{
  "n_layer": 14,
  "d_model": 64,
  "n_head": 2,
  "n_kv_head": 2,
  "head_dim": 32,
  "d_mlp": 256,
  "vocab_size": 1024,
  "activation": "gelu",
  "norm": "layernorm",
  "norm_place": "pre",
  "norm_eps": 1e-05,
  "positions": "rope",
  "rope_base": 100000.0,
  "rope_fraction": 0.25,
  "qk_norm": false,
  "attn_scale": 0.177,
  "bias": "all",
  "tie_embeddings": false,
  "parallel_block": true,
  "init": "normal",
  "init_std_qkv": 0.0815,
  "init_std_o": 0.0,
  "init_std_up": 0.0815,
  "init_std_down": 0.0,
  "optimizer": "muon_variant",
  "lr": 0.00573,
  "lr_mult_o": 3.0,
  "beta1": 0.93,
  "lr_head": 0.00994,
  "grad_clip": 0.5,
  "warmup_steps": 200,
  "schedule": "wsd",
  "decay_fraction": 0.659,
  "decay_shape": "square",
  "final_lr_fraction": 0.0,
  "batch_tokens": 16384,
  "seq_len": 512,
  "doc_mask": true,
  "train_tokens": 112500000,
  "steps": 6867,
  "dataset": "wikipedia_en"
}
Each number is 500 + 50 x the weight over its row's rms, rounded and kept within 0 to 999. Layers, rows and columns count from 0. Numbers have three digits each. The size before them is the row's rms in percent of the matrix's.

# layer 5 attention value, 64x64, rms 0.174, rows 18-63, columns 0-63
127:553496439536526497535452501409575355541576496435489573495525585466448459520430485459553473554446473500550530532481535522440569504520575538425515464594497523453495425535432479523419466521558507
125:602525421431444478493526469475501435520478422555495472488448512427479514535529535585446449533479627523414558472554541508475508567547536488461472491507556535494509599400514480501490506640509459
118:554585472497509556491474544545431464461561587422529566507456472485517564517430509514547541611490402426353492420511526422487486496512473505474490569500476432525496530566544539544434512525542543
135:450571459458531468532538544490484490454592520422592425567445521465491522487573547465484521550445493574507460538472457458557480545379577483600468471519522465426562521472503528430473458384521482
126:452424475454533536500438478476518532476464515458495436514576580501586589411488477537418462549567568562522435477503521507558555461543508502513448483478508504396485436547576425400495481581423522
140:518458539474588609525580544538456487383500439455556482430552500454451484506513611468623452497534446440550442490535468574475463491476508454492549510456541457535521426537509501575470437508501436
128:595408535533503458565416480561510548555503489509482456494460487403471531538587486427479583488509511488512446540397530563413441498468488556565468494539468540478500517546461558511556402532601445
132:440516452531503521540500510438414566413502371449476567581507606510542472441616443457503497474444554490448502584519447598487515530532479542416558498524489479472525530549476580473480523469521493
117:520476450516574423577513535536482368614444479527474496608508458494491526463504488511572498553519528496521404582525416476458460488440505459417571457506406489572538459524500447480566523504455491
123:517584385486450650518498505450481597475444539485416426518533570422560477487513502534537523511448498493516508504411446519470467513492545487499450553450504548524550420541463437460475464585540578
122:482515467501489502546404480503528501463425511475536560462483624513463469397496497494541550492560526553507568488499406491551572572440521474551602474488481472420494521429395608515564479521484427
124:540540586445464409419559511445429543490469493509499516526584539581514475519585492553521542497531543492426461565467440444491506503547439545497434560474345478468523499468542424590462499488489450
121:410508481553629521473453471455443498401469539522555572525476427419489494431581441531480469416503507483516536454456512513517569456447422456571471517471482553537508529579471557549476453533599461
136:524531503522497495435542531533607569471551493472455500419488448435506506481514392409504494553567470424406429501474528603556509502449505522524490545526533506481474511562513565523545591498429370
071:545405526470486473535462466483455461453475444506479526532457547535546536502407485505419482485572553399521521512608491483493572483460443431492512557628508452511523500563508513506480364452418566
055:517460501444479565382556497517587484553537510537537530376503408480481501497539420513465502440397540507464485471511554558564583459485450510492465501439455432579442486479462519423506569519409491
063:563418522491431482522534519517488403574511503581565545475483487462476454582399569501512462461515446485474430476533472553480417538483524525512444514518576463445603537582514472475576408520547410
068:568515502428633435415489544543414511462542474536493485523544471431407526525473513502579479481510514532482513438499569427517517489483533446472442547396524517505446576521556481434388487571521563
059:532549526517481534534444479534444489518463487517440470564408418508533500467469587506446455562522499584524448459456531451517458624429594411587465525588502546456460482436461452535543556545520550
053:519463520439455529512495458448491478526559563417549561513472553528577549525568494517562514469477447469451455492555478587490461448458451606568467651497544448530500513534465635474504429479487472
064:515489588438488508481446480475380528483573549527565565427557496508466495556547480541489564395456458466571450496539489449520537517420573512468506491464394492634505513536555496498402514519538510
074:481482535486544503566416557397466578473468518455555509520513502501362459468489578558442507420487589502553527385420478497508457439532542452516552464540515485546565450455531421543431516535501500
054:530384524408518524424611526527528410493463498516525481450504488496454485551490458550458447418599471456475592490558570556523537504493512456394490522546502467489491494422564551571528538432549541
061:538533447531520566448545477423570437525485553410470440553453514490475489472473531533447482446474504450514521494456478480405514604601468481502451611510605451485532473486542560405480552583439490
072:465480470500480517392641473447543456483488459555508534526537441539600513468508434546412565517469542533432498508599519468513555453559518535494538489468427476497539555369541547495446500448560464
079:472465460463487572452566485577538468491488487474444469531442343568478490533461445486591551481506446481561502580572455547471489424465492454455441509607476540614461516581514518507527497489455522
072:583590535566589489500543502513460523561467497600448501455590578460528447504505490466501434571509467505518474440432534433458388504487575530546502522597453513445515436591466558490465519466491445
052:448485475548436574520494447470428393414496590507575485508468466533527604450515422420470441463531486491399524502554532534472565566508508479523471532515518550449500386505482426513577489556550531
071:522510494554477505558509455416472430480383544396459502455524485546473512624512504506519467554483413436543481555511515448485488540525507561482503457525455534477503507452488436626567628513497582
066:484562504515643545478463503495408434554493492567479482457541513532520418409585491511483543434475490510565488507572484468449456459557586469494531541434445507480569394487469515488374496476543480
069:501569509529444563522593521482482538442466512598498442473529577433506526529395458481456390590504499463504399442547544476480561524479474427617456516459541498524503429554516550447504516476461449
072:596523479505579429478507523473436591538449491483515460444539510508438462382503434500453454462487560430544525471520518516496522526482511444586577509541565576596505563391529519458577472424478518
070:514521486515476543574400515403577442489574596502446493445559475510362404468508556506458479533590457471497548485486498474542528562518439493420522435626462506498463483436497518502498493524491538
064:524384443520568503475528508527537459593474509452582467396409435521563544571489487477500518445445521467477521542497479501453442397554516520509500491452515474562418503498434437495544560541443618
076:434474541447497635515496442508498467473536549487510526424394428604522510466473499528416530457493498527479500452509528581483492372484502485500550525469538493584459394508459553432446593530519481
069:479514464565471498529521485499531538487525479450524513461393527510470415461575528577496494502510441456492524404553533550485415387487487541566492444355470470549389556415519511504411512479514484
060:518495439513553428551450467426483505487486529534505490519558468515542549436575445527514509542525543450577392489481541457500473582541568504545462509598432597528596510417530419537578466435557521
083:547500468489414545420572503418526563497528429512493561501549483495461521453471458522434426474478497426516549465546503533454547385457494450537510608472447543526435597488515536398490453591446474
063:492522457436528521479588490498464392495543510494501473442399539498508474522500541547436492426599569543436538493552464404522581363499562458534545417488509434455477527468493525514423552503487555
086:599370548454515445485471495494456499487527456535525499491589565533471502585369511500542488531406492397526457563514483548489533453398456504555514529511515582486483556470496518583538461476457559
057:458400500507464532425470483492509501462560494495567502456512403496473562496451489563608554526530483437411561445578583468495537487457588572522526501529519544560422570555497390433503452516500508
068:473456517507445421472487482491524544442501418579536518498550587498501520519498552573418441562552518435571549486424556406453467543463550497463556480521448568535494501674541493535442512501514505
074:516484518483496534585471540448452523526575534618338451480503485583500523559500562560428505527627412463546491491575472449508423492488524511511524524504410541548478565505478506468474487495538546
074:573448533582481454465476476444506469606517531579509463465507561483526458451567574522500514515587537462545505467521497412381494626558534432533446442552481497477539519523505464513577464452430439
070:496542546506562405438442550466466534520552437536529537498506507535527488511513539531459442465364510531523533497500476552479469526418690533561556594546458542442526431561474514537490497485502466
059:466533433416498548482467539568566551439502480450460505488485441484422475495430517499473567475547486490512577493421471497497535440531554475437522513519495426571448467491580588391464373491535400
# layer 5 attention output (transposed), 64x64, rms 0.301, rows 18-63, columns 0-63
129:511477560482503396419539575573565517419408481591522452554514478486498452542478567505588550512430478489555503580537465478486433513441446439479422534482392499439489544536522497551577536473513520
120:495466515562473454571519484501589462560489527534442483567533496501535493471479542462456629502592438415621512567438512492465440447445537439500471534419506496542534467508559390531542459462432500
120:487523488606544554563508509536557531473531467517522467525515529501478469587540507391405496514491478456546468464483459456514492541412512486523541456617417527476427408450430560440492547613444540
134:408548521554463470511523558486563493452532431414484503458519483413465430462533517585541462463570488554469547471515519544617471530542414548415504555441566490519540480484509533409451455613492505
132:456486514555536437458495530489523499570556526526541557467484485487464419503478498474533526462484628540386566460488564522431504514596545472537631547453467390527488457508527509443497476417483410
146:410450556478420469553533404425504590520486579513501509487439531538536439516526435595489467485464459455537431487607510536494458588442516513559475515576460521514482550599443518500498468489548408
129:524496521583448578503444491604515495453436547508492479489492574506544542479453487531622396628516543540445482577415561485570432491443479419511457488526495427512538489483460452490525499476426498
139:540524488489487449589465480412551456482457421477437527435548490523539479537449421521459508630558402544509503476470479487434528550459528518462479575488518441441638497567565562538547478465485535
118:477536626486503524550461551502540544364517563500524473447520454475511557490455510441485542439541509448503540390441508521505568449405470566609423506466492492468548525461435491581449541512554515
130:545477581536556445522471505567537472517490547524549527440591383507456421469455424522522552554488529461476429413511526546520441530461499472468567458555499465615496504430577544532540448484408447
122:609493499553409488531489563513526518484425416480504559519515480486456463442444591639506508555508511494515586514547496553529595489516414513477387491494511467437467524564512519473424430471469443
127:476542427414460473520350497541479516474485511481540547588474521471567594562542514511493510486528561535455365454492576497379459507505548531578553515425545503491542416500463473473522517508516501
114:565535569583459397454476433512400523466528452480447527485586566488499549515482447489435470648471522427494478556451519485571548551482545481433520557567503501459510547431497499450463468563531455
133:468471418526531498566524514522468491512420462506491501467514521530578437578536476507444354530572513538532532556533485389481548469554430423604539458552520480489492531553414506420520559518509424
058:433589375480515533430504553498472498581541533445517515453497434477451467519533493493566468503438416567494448540509486482541467496528559546488456480411499571568482559411497527550469580588574419
047:433475525528490474526487579496482520479584588455444471601449581451492501435478535503517451522551484495530501594501401556491385533509466471512619489514518489382537525488573442479478470423515553
061:472543520488613476521348537476557480444423437516466547518556543499486514465616497483464532553492579507523545523425510486496558393498474507441556443468443535536469478443568524558450485526433555
061:529467506479382544556471509519492453522455401461503456479501467568554554412477471556413505533503531569501422614538459526576530464532499513542512481534448435493505450466559522608594528420469453
059:547440492412487431411504500479467555496539473555562526484559543581433495516502423516542494464494502428486483542557487522430578468596420557488494469554446499540619508555504490504490473412573397
056:482498554555582463427512526570569527512466478586466379498497504448460557433447522517517603524424515517512495510463437535532471494580508450437432489411480462505511489492580375551573556498500532
068:418431452462522466574536558472581535495436470483348480520481484524562527380523504460579534552543507513498544472460512540507433456486397516615505531484557495408517512476512495530567561484517503
085:454471425508538550524520572571491436449474460497470573475548496433582510572519467423569453507544465554520595566504537399503529507502426518485479484459426553515507482467372512577460592484457463
058:494609443569407491507413554562490500459644456440444499565435448513502480505467486468452494585498516539483418556549443504538486511522493584554522449481495507618483523475458468415520470534465498
071:521489540501463475429495514467444600528509482543483496460446585483473617494506491520577491628497550543461428600530464559567498415458495447438512439467531467461522474469494430557548439417573489
066:462534551596504541551440551574513461455505553490473549507452622489440467462511411498515351531532440472492474521468468513463497540437525416501453487550544494509455512637479575482518501551436508
069:558480532549456491556469577523477471556523496503554537466444604443542483499500553525510427493436472525470519460464628556439498536505548483515566515311554466468505475468516427490461463409522494
066:502432532454484436567458465514522467427552422422532494493491463529481580477476446482471580402600489481471484429513489530534613573577535519403457530481585451585501511578488466486558477520498530
054:611496518435499494532553587487524637545475460456461454546443486505534496520488607624546531514426481485547512520467426463527433404472431514502479414500524527522551563485477500485434445454510464
069:535497425545467489526473542596456502539592440503521480510452504521559469358466521561476445514587523540432506476504493515551532480548480526420504487519542555542506478549452533357554367509485470
055:487493438430501523477469506483577525534567513443496541482451474513507539592415499505535444590551508518468540584400546451501611506402537494445537473554593457510385504452502525411552502487457497
062:617485505470529426439457506468512482542454483403516578492462530566566512417532552479567536457483497516437494537434465488463427468536533516392415513501541470428545557520510498581532451571591562
060:449469491495428498555488495538519502462569563502543538586473473529527481594495560431625549485522480551471466518501506445451491502503462498530497472495389494430369494616486502452484477614526417
070:416504417433550526520521415504423546519536491444492575500396494538561504577561446480516535505436583524540479405485497556490426516473496490606548543429508559521611549511457454476443497460507492
060:496598552493469448461529524490509507482558531494367468529504476453541497460488486611517517552545399549504505558538536543562494548499477539396453521474488535423559483478636452418471439481488427
071:518562472499495439412507599494534590537424514534482468583533565354496521551502459549612509546486496495489510617475491512416483562470462460507475490442485409461575499485533457505444516483456503
064:489569486392592497412499492511432435541417515528465493516541509483443502492452500382581558539459565560464529466415524484486511564526487455504543514609471499432604475546441546452553484539507523
068:482402499504469584587531590546414439495506409473503520509504540524486489488545560517523442531541438542490595486538427434472504475549394431462547466544503541431487574617478535518468460524441475
063:515474525527492490513493578628496480430473568481537474456375538485513502574556545560587458473496475536441564534460472475577542532552384553444481451508525511501484437459404454558463532447506434
062:487484546556528519479472515533441519513511586428495482438550437528584612510464380443561458526435484464498455579554509515561392510479472564425452552575503441537473471533570484495557492474484418
070:494581439600534511476489504540541540547462477440475523463446465518489435497557440572419473500573506526534403493485472457483519583599587539416444525531479435500515504472565460414519525572527395
064:511492499473565431589540550486526511452469480530499564582522565482583452497493523523444478442488517566576415435415462512495488544466363451567486461461481540490577408450521535610499512523516444
077:477540473496510553628483523473445480424480470431416525486561481530524462520556472424483531471483474594526524389537483507526537545497348511559431560510523570511529557449400549541503468546480499
070:450509521503479453467547394574514564507403479470504509490532507489500429430515434524515544542401457551508565423439582562469556504491422494496407594479591543504570552474566508532467530545495439
063:423456538437565560576496469520475548438473484483430510550498499524423538542417440505493489531462423488459417480489479576577516430438502578455488516485530509441527496467540579553504481622611561
057:490447534552541531616514471466546484471580561485511600461577508494446537510484472437485575521587542472509560446484574460468518529505371522526478397480471455503469462401479458459542519436436560
063:453424519510479431464418502459476453447562513502580548481477496454563528505569442522574503525466594494461443507588574457459498466428467464592542544430509534456456489505482422601491619511525539
# layer 5 attention query, 64x64, rms 0.161, rows 32-63, columns 0-63
039:606524441552502475545500479531469501514444511406583454563442540541581567493454521444500507473524521566496517500436442423574517500400442455539466506469407557474503513468564479480499541579434614
053:583432452399631453542517518558469404516462461425575534432507487482512527539465478455500446528445575560489458429549483546498447494522508515614502564413491554493546472479502480506509560549434476
066:471495439510492534453484548459492489449417569604384469564485559493510449507484542597462518506565515480553583514555541467495568494585439499548424429499435422424460525552437474489547487435486549
052:434539419532445541531560459445549478481509493469501418376491495527550519472501472419483504550427501547474479379527461454482540523510476519355383522578515539554519457551470473564500518444504520
051:439441501544443495517522402531590487470419482590546571507441490542501496437588488547522480494664471443477527539460472475508473568533427502451495421520552506543475527493592472491448440444478539
051:405528465598460468438527569455490505410489550597457436476475483510564445433596550562470461508573472502538590533528555462574480458462430574510430422500491520522526445519478468520528587508494506
064:447527533637460591579530458526440440471492534445533477527459435579508459457526482479448402494543522483469508462464575394493470502524489440394468546530450459558458479492416435512502565533540468
054:540443491538523391444477537483506462571483551505506498589413568429497542515563542448585448554456459480477490545573493620490525374449433533557473489460490506470555466573498424528470514463488538
073:569452520450515413439506532499421596552519508421541499454484448468475617447547438489569554446453575480496483558455403475471465509505566501615535524493535540477520605476540482531432509505525461
047:548501534553478467568551482540574486536502523456535527481437543459536558581514532528632447457436512449451462542433459594398481505499454404491522501549520502498474519410490489614450501472448417
076:445558433572572496503514440535561467506458426451537543473490519584432457521543537470486450490494544553501556424489449372533527597612520560441549545561519464490439470550492536441513431515455469
063:527584407497486489457453562481455511490547587520502525431579498500425528436462471403458496528505489552450558485516485432584590521496514544435497364474509525488468501609503543419504425446496494
067:505496478456520427466526563453471518492485437518499558496482619507547515540446516413579526418437526490473511473536458578521509463466448495544391496441564501521609462563514438633523588522495473
071:448436511445459513529496491477457562488500573551475510510439463565553510484429483487515543483568464490447508481487526598565516421396590536472380505493427566565471437505544529540471614589471518
063:530480512525602549502502503461567536450449473520460483449610558447523451533572570568493470508533417509545525534490561456419519534554492475523507455552493515340465517498519603448539475417565499
066:471502435541533470577431444548554429564498577517564498535487489474426431510596592527456449523540515572505466521526483396445511529553516494554571492575532513482505490512533531384481379515487554
091:568445508493502439499530543465521500522446523490484484488507559414592542565496521518605539538456497499512519558503526585428532481440421426597442522482476485378484508459438472597486562384523514
052:553524535410550474410534556449519564521485523525515531520437463561529552529480462448485489419415481376446488503467456603568541522457513537435372492488509561554436483487496475589550528546486517
051:384487446590488495575470488492486517502514553526417497535457432531582402412466446525472485521539461530487530477462594507516539465460506381509434479451511567513486522517411458558440594513559458
059:407484466539539576513416497543465452488514561580450544572470546537472470493446509507426492518553465604568568500545551480588532486480577455534446414436488447525522432584477473494597472536451528
064:520440582451501535542588524517487550527490503432356523443501512440558546579512438489484501570518506456583522522492498593464439485430437435508445528491431456515447482567445498561489594490562451
069:411395464515462476524475459483566546578507487502459512514492447436456563538568494496560461523491539436493538569566494600446476399556427510583553553541538494444538466533528455487452615443501455
058:473518491504515494493544472505452451517504450424482549476621618547500477553463456484475485463447516519509534443421412466505498566613587535470568490506487526573492555539488530470537360569422494
072:621511515417492401483552481498447525489521456435502540430502528457468587522579467471570495461418517546478472563479397518420463492491532483532515512531563517435577599492569450544492487449562435
053:552576586509439470479494546507518493557606470508530454527450448482482583508520431467457544453473556460492506583559448601435524507458485479528561622547482556539507528439461437477424578486539428
051:468591527552493523503502532523498549435576479499549478487528509569506427489407526556522450433513528403478476401440561429496563521542512541461472509496466560602493437437479546437578432611462492
049:464517477444563378468418467500490514472493514605523515603553566520480498530501501471535466460517559515494546623513567412510588438505597439560525476517530542435504498505483525421484400488473530
048:461443375411552443447516551489463540539524556506426531563506485425496526473522444494465570571573493533595533503552407497526594497480515522546455465449477513476458540609541500450536574432498516
054:456493475539502564532458565546486420437481524540516469516566488546457392441368552523480487570482524551485578439523549543485634548552456459469479530504437483521455499504383483563487558528539501
057:553564492492492436576491415598503510516558526477536533440451464531457457406398425471452446481558476507417479418423489424509429552491620530433509537536515552559508484499525510483485508567512446
053:467609391495518591520505479513528471515487474513447484422543528453427468416436459500425444562511555560561542522509456505524561618558532454489569504489478482517447602519491573478485434487531421
053:507434460402491430439513596460456576480572419480476574431512524475468602578473498466523516464468514454463545463414413487574541487477513482530494475492502505482556589544514581610494502480563467
# layer 5 attention key, 64x64, rms 0.157, rows 32-63, columns 0-63
051:590438418428553399505527569538456507478519521444529511542532494477461458540468443431545443480439485531448457446415385554544549558416502419553470520481467406447506487440454502507508558478462480
061:475495506494534552594530526538576377482495441490485426426494474522517467419504496555411396473520486486567567504557564539477493432565404517531485555493508484506377536515494506404491509523468577
078:618549458460559410414519526479433569490442472484473529538549602481429592559425509542578445544443487536478510461437451430540489506446529477484479524582457543438518436502423516545488479495480466
065:459488494461480502571561490497522461585531659641517470464405426470585484467562476389500544502447496501491537472556541476437458464483475524467490440483540443525509529524517526454547583560488495
044:383454495473381550541497560491532402570455455474521480566507531468456520422486505500379477460490482497422468503503521482449426481569529474519481416564491523512474511589464500570420469486419557
064:551561531594444500483541526556543487405511572461542538450505460440503551469483594606504455438511523466424527492455500509502536414522513512496463436631436495571514403554530565510523486434533482
071:546548524497440520489509460526456375493545514495489430497510528497524520460501456468441452504520434516586536483554544500410528532494459471512545618405476489512471619567424543428515430462557609
054:547520475477572434369472541490450468485462444462559576464604520428564483568501498574559463549478505459433469532419507518430510493543535477484497598544454571450528432543524430571556512494537526
072:434507501552431441466460520499576496543481389493535551535577430503393427496541487600525542481579556420451580562497523444517475487498537535475486439539552528530471548437625484506443480531502521
051:472514570524562491488491500424528486532585518457513514480534497387490521561523571553418510541618501498489498509458547439409538521548372440571527483499518528473415539463451417515509498449599545
094:467506508464560520611521493517484474515481560518547542439385498556558443481528531426446548468465598526504573414553489584522450466537478548566502499430517421557453472515472581444537610518471468
067:530531500432486419423448503526606494450496531550506446567464515561512533493461538437539426511361536428416581517528488514581521468503542545448516488545496547482544478569476564424496462473411564
062:495500550576532365425548483482473480466469477577418520511477531492632444553546473491581581466543531487488400537466544430456459560521537544456486442540564485503487418499513478544564518524460560
075:455475483621384529454530476472432572418512480599432460544452479531532558500457475535593584495590443496549512555447468420535485459504536475400550512515470553491508535570520521492511444501491545
067:567458445474611510466456500551543547488488519393540482542551495497422501568454501455536448519416535596411541494512458531551553468478458540588493478490548505492504446424423440486565566463552410
066:496510510397569538483467531581484510481500439439608502552475499507510556494483553493424458534429520643509604466477445578460503456475476419558484534474456498432450425507417519431463540517531476
095:550488461493603441405500500481499525515468485493484483512591540396454455576516474530514486558542492527441469545420496457486547568463468462563527501511548551373464478481534371620488511496565524
049:430557450580388418484567505460544558461474516562438572423491492507520482454457534538562493514533511407506441498539557361500509499529526589442539509567470531545458578542534512523508521473505579
054:475523460576426542425509444443499526437515496459464432514501507505544589489460439465505486453584483508530522498375504539482499471450489375518474459483470489533550626600469533585604471492528512
065:596519491497428492429494482484379536445418502523491511520484551587507606508435554471532386501461486571577497496457456474537473489429570438485451532496433521458576471556463577474530480495426516
060:520391530468527506478486465455400560543518533468501473475538521416428388537522465506529516558563446464449425598478545455539554520407583484414527538512568552482457495496542445525555473540577478
075:501472573469598529448491524459454574585564459506510591483556465372517463519493431529505493446528550522469479535401501551459532461533497411528517564513499486504604434479533384559503547511555503
081:490490500534458453584559441522568426553516534539522516439401472561582450464528525394510509498451549490514487437582489537600426525570517539517521477542564429535451546520498583409489483514443434
077:455452536496506436456440481518561479523554465515593527476573413498490369513526492500456518550541554461408520508542542513491463542497458627512513420572596489562455491399566494452462447491503468
059:485497522451507527510541460480505576521521474518490537508563498471469478437554519577417495415523431351490446571525539495434517501599437518522463496501490451520459603487560478536435480586607582
054:497549490573487515551588504500563432558509574499401464484374546542539552480491559526559523416504471542620475496575515502484491476554517493569524504513507527478465549504399535464404461409551476
056:539532421564538468427478554499535496484490403544489574578576603507528528518465542509452456529487542534513529481514401498516528478521568398514498488556478544413551546487362490454450491403531481
051:564541466453461465394522461482462580519471445528478552560570508495436450509443467481592474531433540536417533505465459514581437509519609568432411510573504528503519513496565474498531505570388512
050:460529497448521542559504485498466476512469583542383445510518557539579508509467387522524489408490510426559483446383412498458565538502452486589466433538511475456478552563418565525545531539521524
063:412485557534381565534456480514627519442583560500474453468426479567540485462524518511460525468504447489535570453538536489466498511580495566460465495537506469520410587539443589389485497514473502
057:502439404412584511526493467506594480559476540517595552485443508486400514467475561426448488401470546539469501432481429550537453470452479485474419514535470512582446547485478602463497444501485553
066:438479482507508385495479507465543513485496555556429564461439474433539344521537477445580538418461576412446470511538482532570457494514502552527445448561572501596529507469512554476476485499443472
# layer 5 MLP up, 256x64, rms 0.275, rows 0-28, columns 0-63
107:505493497558477583524458533645449465546512500522476499474471506576409528438468506390469463555611500615518528511500435475523520433524448414399450511454510441414504481521508471531527464505510491
083:549490517563485559460542479581615553516522463487564423442502545580497485436516588516572522440567464493529515568469478471591448557500466455404465501405524511454444527509529442576520433564472485
096:481452456571494538565550417505553570538584469449512491481540451539521518476486512556500524457428449469454435551584548515425535583469626573523503539481498489398585416511526405483487511525481525
085:496506418397518428536482457479516536487489565533436446461502512586456400482492510517496518583561461471406539555550451479465500553557509433539490547526563472534552541500476640492546408558567483
102:429579462557559471535448531525622508386539471472444534558440443545480475515487464537510563493484479533467480472535559446483527484465572454632465516550527516497519547502502438389428519590537526
094:504492554550476523532422507531515394497524440468537549470477462485541498511461500562380557453587491527592451555469472508521492541501607469440487478449529386552528455495515473519565505625412524
098:510491525481497538421572496499491558467462501491499497443525578497469479555527457552572492574459494532587466574437346549576550474491531462468493511510565512534462472491617608470448502412533436
129:324454513525576492518504441488489497589430485478521533551550450483506427536505447465481549510511518497520564409541499496511409530526477538621603458517498498559550393542468538486502474484458476
121:585622518477535503534486611574514479503492476525548444434434481470513451480594491589512461493471484528602441543485389487578535442506568457460468480499520485530508542468589437449500448433470529
095:426458508538428524426605464492536538508492511452482481530481568507424489617540545445539534499483506550496552433520459521448432554608446423469469485467444455452541521587559502579424419495496534
047:449523515508506515528563489485541568524404530422550513435487477534519471530455583563628544478530467511503608499459525580487525447456415487587480500513513515471560481489554489495454637572508587
103:496525595580457471463439435500487506487545478417538490456509473475511554486489416600434515540572525554528432593447526499511474611516517511402461488378484491568518519462581530499530518447516575
079:540598511483496461552458491412512494527545503402521444459410493555461443496423459519485497454461491525502453444516561480529541546525649535492544446504531439588532554543522435423467514562580433
099:463584485542509488571473545573513426434532497588515530447460478539597454482461430499470550521514474560513458494620480494477542477505414504427568554495498405597568517507558562487474404529473533
105:502519448569556557485507523480465402437439510453512422482541422516484460527527539513472403508486497552484479399461571463490517539519566545478537499501590439511588513533583562477484654456559497
094:484554471640453581455451509487488531503514466481503522550548588525473453465489523499492439600469607511460551526436437506448500434545472500455398614572572503517467512541553566467473457524531468
114:489538493600521492549491499504479460500511564395582525504517567515546572496515460500547504523424502555500535424403492547477409563503500539580435593383517476519425495544430427496529554439498449
110:457416562599521473514479484583547498441458472507488467532521562369464463446511489442547494582450583476504538548514428488520405473416461475485459532480542538545516628459489476427490499571461518
072:422484472528568518558530456465547517574442409554335455499497529532523467581485515577478449535617483538469457515485505476416502469472542532523575503506456509575453490584538515448495547486420502
131:504448579469480538459537473452428502534466555556479521500539533529435612490545517528583485635454522414441596548495492446511572443451481435416531483481518461531518509510591511512447461446463578
154:491503586469452489435447457431550466495487552561543462473502510431450592514471500470593510566511537443442534522448524621485531402418589495484549551499578457484549493517563494480436533428495580
108:488602494482592563439575437444439460499521495478474515527502462540469567486553443423430551436530387530557474506533527446545522426533521545461440480580456517499519409524496575487567563514586501
091:490428499585571559472483528482570510497563461584386433502612575440492470491522499489448442528536489429506614534506443557466443487491497506537506520454556490462444566417518565431517483535427508
102:429436496486497534426535624494491509447590482427494457517585462462401488464413489569524587478570515521503495466511408486545582562501440556497444418506458412514514481519463514458487512499451566
088:409495525533526459592526517419545469462489521430544538470475506548528481541520540312564491495479508477529575482483531494419497438541498421639470466551491554579527499505469529554493525473508445
063:483497456483454460438503469378580475537496453444492508516478441563463437441490478603551616498571513487464470465536485425533453481475565505436507505559532504435426490492601542449487368523491500
089:516469510556445463586518399429443403489473513524478508509505456439500480472528472476499488462658514455615503484562457495484528533544509599453458493511618446509408533509495465468479506411500533
098:544527582505522594555486473596398530552456499517496522565468495512541468480564457514528483467493448478505471524503428442518446630453572489430404548464519542524461526575569480467475399443555548
136:385438570471548504497543501505463516525296498560508510500557534533532519479515456350484480524459534523515516536479528467459505511505440416506540519523510450537571509519507575454444507568510567
# layer 5 MLP down (transposed), 256x64, rms 0.119, rows 0-28, columns 0-63
114:500530477539522499471496528556483496456545539564491538399483582513453507427456582464563438550536497525451564413516431549560546446532569508387422486410537486374573478483497480555536478526516491
083:418530439459510465492519452474476582449435637585555518528543585499492555475511521511468451433515580526498468522428514496546579525531391477560496423427486594498567483430468484539457507506497456
104:508415543508393590477513413497504594484489455452515515450552458550497518497507562485543444556395428418492495514529465527480516559561426494504513420536481594454540507476441470572521600470525567
089:500550508515560401478491504455537496466388538506408520492483523557519487413488445472460590506551529476438553594517495472429426524611486431407508547499464543515442534527462610453535532521506554
102:526514527477541459507422530460468651456495462543491492556451511504426562504487422504525426423458521525458533534462554512498590592469541549463466479509446526417576583460493461569503519402524423
090:585593489347540594415518510498573533416570490541470566504511474576464551501444517513487460540499517524532452494449453520513573537442469433495466532483477494555439493539496487456468419525407566
098:514490592485484625508532538530507538503459423509555477467502421419468436510470458489503538529480486532510503394470478500557505507448525490577572576517545487470499526404579588424435439572466403
136:487456494627473498485504456429473522475478553522506577525581469512509520403445498453382551651527468449491506443530552544471497465505446545536527503522475605431452562440444451537481532544521488
114:480466564544506581500475533491523473518415548467521456469447463542501447488493460513542453588423461505537491385489442480476510499504598414523485509544503479569559568412657510556458448425484519
090:467565351461484546441494522506495589442575505472526497521500531536523560493473528547478395462444479551515493506582508616491489406590541442433545496407444504566511492530525478507426518527449503
048:549497436605523478447515522595430436515510500536571507503497568487514548434520406571519401478589486483519524617557521498493522603532475457473496500569405460460455459479445465427535489460489470
098:519445491524499432384498509491549540575467535513502434458478443559355549586511475476506624544493550496439472549440501496504433494545474470487486513582510583489462526562404516484518520546581456
082:560529467492501490613537544468491532514556416448566509521485474558518449459451509521478446419479499516531521489476483503374576500485556546469572467526513404592511550537445464557421475577512373
097:608557437429533541421526511547503498440425623536523525468414508540587504475518495487477532564510523496455469600558466567510459448468466486480513577513415405413504526490555552498533499478521432
102:513503425558563502522468489482404400426473537549474516513571462569536430502486518518530396476440572557455514510531526543428456514513580518399553512438471525526552571473538574539400504495429530
095:472413441523454574422535470530489481536503538496531426540503569499519455421413561537469398542504570534541510559491578512435490486599410546533572556490553460506428535458430514524532518490429436
107:524431486543503617573537562418492493528548554485527460472462553431532529534485523493507427565475567528498350525419532563493489493523473448497472516445468516460403547589453533460520491535471396
111:535531416527531557447559500470515454485520646511485468615462477451529473499521479454472467519403491493541369557554586502501518472499526500544474486481505536525517412527530535369433519478568461
072:464477422488467505504541554509546435486412468574460420510540550506485625539423543532535431557624501514549437535466554501472506559529583529506555438472495538507431443532488530435478486387469502
126:539554472478486522425472520457478541566478547528496495433612469429392537454503505529533561559467512511413547552504580547493551525517553480465449466502484425519574534474450601403439487469408566
149:470511526477506538391462468420506531515512599519462533533512553495501564505415486467520549563484541453421498576439522551495497436431623442443526515577586450522507413478596487426478515440508484
111:561510473544526575426555468470430499515537502572450595507469530454546560547563488535419540525524448531446463574595499500473466361519500542480418566455401424553442475476495529475509530513531468
090:555495453462426440504482577504361541472524527463519451606420467496512566516525508436501513471568544515504369572566542494483498491475556554594536503467558425516466500562493435532486520438556471
088:594469515529434509551450438551549561573469484545479523543377485540555509586498546430518422437456570462490449600520536551454416425478467498434528507472498543516508503532439494556511492532518391
079:517495412554484501478472502546545491468589441530438409539476475496450573491489475572505394580437465530482428585506531540559558476610509547460448498419526583469511471555535441441566488459456471
067:475530471529481437511547505436549521537543352502593470482541461591431456489443462559523580494524460507427457411496412514525556434501541528459512592545501518492478507515575474539535392550515552
085:444422427503539520433469521519474573487516581531571584496386569491509477537559524465461488611427494546409488468511598474499491533474517537534581494511485518448505520458416493495399523559463429
094:519540570516485476577498533559406450572542522450519546592464472541525528497504525530545515354430446461537552523521516435471444601568520493466493496497453517493504415464483458401463440405502552
127:485525521615497536446389488481474573543570577483528495475495542462537533445577480559529474470453503495531367541574465544500484484451638510468508477432516512470429525461517455425400503506519519